python train.py --n_layer=12 --d_model=192 --n_head=3 --n_kv_head=3 --head_dim=64 --d_mlp=768 --vocab_size=2048 --activation="gelu" --norm="rmsnorm" --norm_place="pre" --norm_eps=1e-05 --positions="learned" --qk_norm=false --attn_scale=0.125 --bias="none" --tie_embeddings=true --parallel_block=false --init="normal" --init_std_qkv=0.0491 --init_std_o=0.01 --init_std_up=0.0491 --init_std_down=0.00501 --init_mimetic=0.5 --optimizer="muon_variant" --lr=0.0117 --beta1=0.9 --weight_decay=0.072 --lr_head=0.00773 --grad_clip=1.0 --warmup_steps=200 --schedule="wsd" --decay_fraction=0.62 --decay_shape="linear" --final_lr_fraction=0.0 --batch_tokens=65536 --seq_len=128 --doc_mask=true --train_tokens=253300000 --steps=3866 --dataset="wikipedia_en"
Each number is 500 + 40 x the weight over its row's rms, rounded and kept within 0 to 999. Layers, rows and columns count from 0. Numbers have three digits each. The size before them is the row's rms in percent of the matrix's.

# up: layer 3 MLP up, 768x192, rms 0.105, rows 193-206, columns 0-95
# down: layer 3 MLP down (transposed), 768x192, rms 0.0251, rows 193-206, columns 0-95
up193 110:481492558453490490550383504473512465461510590520451445475562514462514504417477480518547511494488491459462530451515462475466562540535475528525487457445503463514465438541471528453460486560502423557522480478512490511429463487507546499502492472527501473524488452470439502505492502463567512439
down193 108:460503493524429493440512574478541520539399459497421559541404527536474507493504563526489495592515500496474414553453506543509483490458563470449538541491499498529484566471471423555479477462425525493472513468498571493484534518502410494486488505453552535529498562476563545553535528530493528558
up194 117:554430547548504490488529490463501537513537467419491503496469419494473539480475440524418487517487461482490493528535430478507566514565518440558544558466483457538509448515504549502480509570469464461558525413517505496503514482501551481498537438465457542502523493592503516518472519534531398525
down194 116:567524462491449450433517534445490527536515524504582557507497538503478438479520513481583474510490520403580502541490547541577452442535456529538467575482545535466514512521518558495468458586451481461485502506491586476544516513462440479456538489468469471438472562427486565488519469497471541542
up195 104:476556482483447510514557517482452584455507554552461474471420373504498553560521547455482565511510488469467494544508489466513521515556474418513516512500495526474550497472475491561505490482446497491427468433468569483566541438475453465538537566566506504485472433480485548514511511466444483503
down195 107:510513514555476558489527485464518498553461568550516549511489480464477449512480533574525398516540519504460451490480492496498472476476459529482430487556481562579522435467490552434466495596481477537508469466558548526505562434499508557526496503514513497563516560390413483520459531496514584529
up196 099:504615513458469523469468472493576461445516495473514462518476527548476523465453420519496472536533512528520456457500552485549545524488430526480534511540553511532453512499481503453453545498476423524526418555529490546532464499530509560533544407478508431522498553504543471472564519453505471481
down196 089:467450510495557527493443535514446527453473489517439489522470443537513499501510491557454531495480461545512527446515468511526501531570495491479545506436511500455515502512478555579480469481566563581499555482464460408493508445547539493414421554464507600501523462510484501522490539503579522495
up197 103:597536502566473482549516523435485505525499478511551517562440479544519542564480544538489488498493497542571491570562555517473469458549497479566535498467458460550570499427532558463534493519530492451422511408461428477507564521527491505506531507448453436463520559453538459544490434524443464491
down197 107:411498488474446497503515502431518475562442491476521487441509556445444497511488507444580513504463532497473507459491525579525452472607489513494529502468487479546471503519505480490503517456527442499475488503507463491510466483547401448562565475462482458500479518484498538474526444486413497446
up198 099:507485495530544490451477476510613524514510535473461494502499502462542528549478542583528495505481433460516405482549482539409472490489542448454485503563502413465466411517457563528466499541431501445502493440437502580542429474521516473495431460502572532429533507470454495539504513531500471507
down198 095:529503469493558462531467456612474531475513527509548470577557440448409483500571494485482522548527541544432563449465466557557532551490448544528475478520422524442503465527543473509482494534514483496488483459446533483472557506439508576475526569521533503482470445566523558544453465515542433484
up199 100:474529462507519491540517523570516450457535510551528429533431479535522486543535471466494547511472569470510477473546413418465520520504522542524543564556495569452543511529480459409512474455535459475546537425482529577502526455540534498568530492476583548552518491487502549511451556539468513441
down199 105:473520563484501502478440466470537599520499576456502521559469500498463501556506536479487488518479511523513502537502529472521467413541530553492524477516438506526579480458545507523470583561506530432506462497489482494538472544519458493545409463486477536430548544503466523461464520413532504532
up200 096:532562491477468588467441482485541412516521506533487470506512472546525525476508508559576469496468536459510476459521504539496474458526487513534480497417558518526470514430478491444510527445459411514553532510520533543487490505604501531470533504511474464485403587437451517512490462482479406486
down200 098:519511563521539507520503510536466544491476511431463508484487464443501495468498468418411509527459418516491589496520517455524556517526500507455507540532545506523510528498587498539526520496547571444464497505516425473535536528405554483527555492518549550564534440503474565536500533486513510459
up201 109:486553543504509494503530501472483474527573440516563509596488522507508535495553449484467478431462500517465448433504449519499507494508483496556494532431523488490495559486479451439446443464498475490611536509601466462440520580566541423519514478566501451519542548520586492475442502566522463442
down201 112:473536593522540519498513466530555502444459542513538541504510507482435480528517459466536482480500542528541490554415456546493410435445444504454475473463539511507419490476483508518581477535488486556529520514535481514519551503523474575432486433470452485519496552511491525500504542469502557550
up202 098:488515415545560419497524504474513479494444456459491558530520482482541523489441513579557574569476484558546513432562464515447523520514510474523415454446476489472488466497494522496507407402504477455479559446483475509550518545445489469504478454460502427433478545532479538542538539569516480526
down202 106:511517437514483470503498463509456495564483560529467530528490537427488546459466450472553521570537556495450389510465509463475504420487473478481513464488463517506472509585503428543439550503439462535489491484525456535480519570461432547540453564484458462500472517511492467520481495452493511473
up203 098:507485481522504437581450480464525547553530415482555490488571485510533495496415497562589428517469496569524490422496512525486498457482504559490496491504514498507464496433503511431541530529552492492463519488488521531515488512447510502556482460438506594505476522509531546556473432461574455526
down203 095:500615466518520501470563475501548529517443506574515480477474518423613543572534450500522542483456505464536487506469537428579503499456527471498502503492520414521525481557505476500464520427469504499576537501481477491532473454458492413446571440488530437491543472507451478474527482494389534482
up204 098:516555504508468523504475493482538497493537515532533576478564483450456553547572519464440509538476509561509520485475477514453490529500459497458433499492446489545404518515544488529434463478551484487518447559487518510530533470535569497552435505508514522541449560477510553482570519538466517482
down204 099:511449552532524514493505508502389500532537530494509548471494441514545399478522466483523515497500518518466505466501544499431549488444463513419536517503462447482488542473494568508583441441482504442469540496531466531526499547493570419484460591435458522500499492495498459529477519470499469432
up205 092:487544459486490510517500513531458450420423498562541482526457474456530488510499549498452490448428538494474524517572474518456465531584500461522488459475532469494512519484536514454504418466420483448513579459502507495491454502585456493528453451503507479445515491458471472501478467582533493447
down205 090:550416450480517489566495514545453426475503501490470533465455561510527473444478444522494564474519508500484440528483447533529440503455475448541431528524491512532526441503488497527586474459510502486488476531541469468515489472497450524445507470574490560525436540473501466496537508517530498499
up206 096:449470448452490474508479465458532431505493497487560484491457503479503443485448518510490521545554482501468580497436504507518438506501474551553461536541525516435542505472542512488467596515539458505531595533518494516462484527523442494419483430470532496505490637465473498485519461436476475508
down206 097:506461453509521539541464441534515525547524483528526547509512505519555463444542542475545481535530534444492497418452518509530562499451528504514516455463483537518461522452505451465468472510480414505482459538487524450492558464509503479499554472541466489478463533451448440440491402463448589491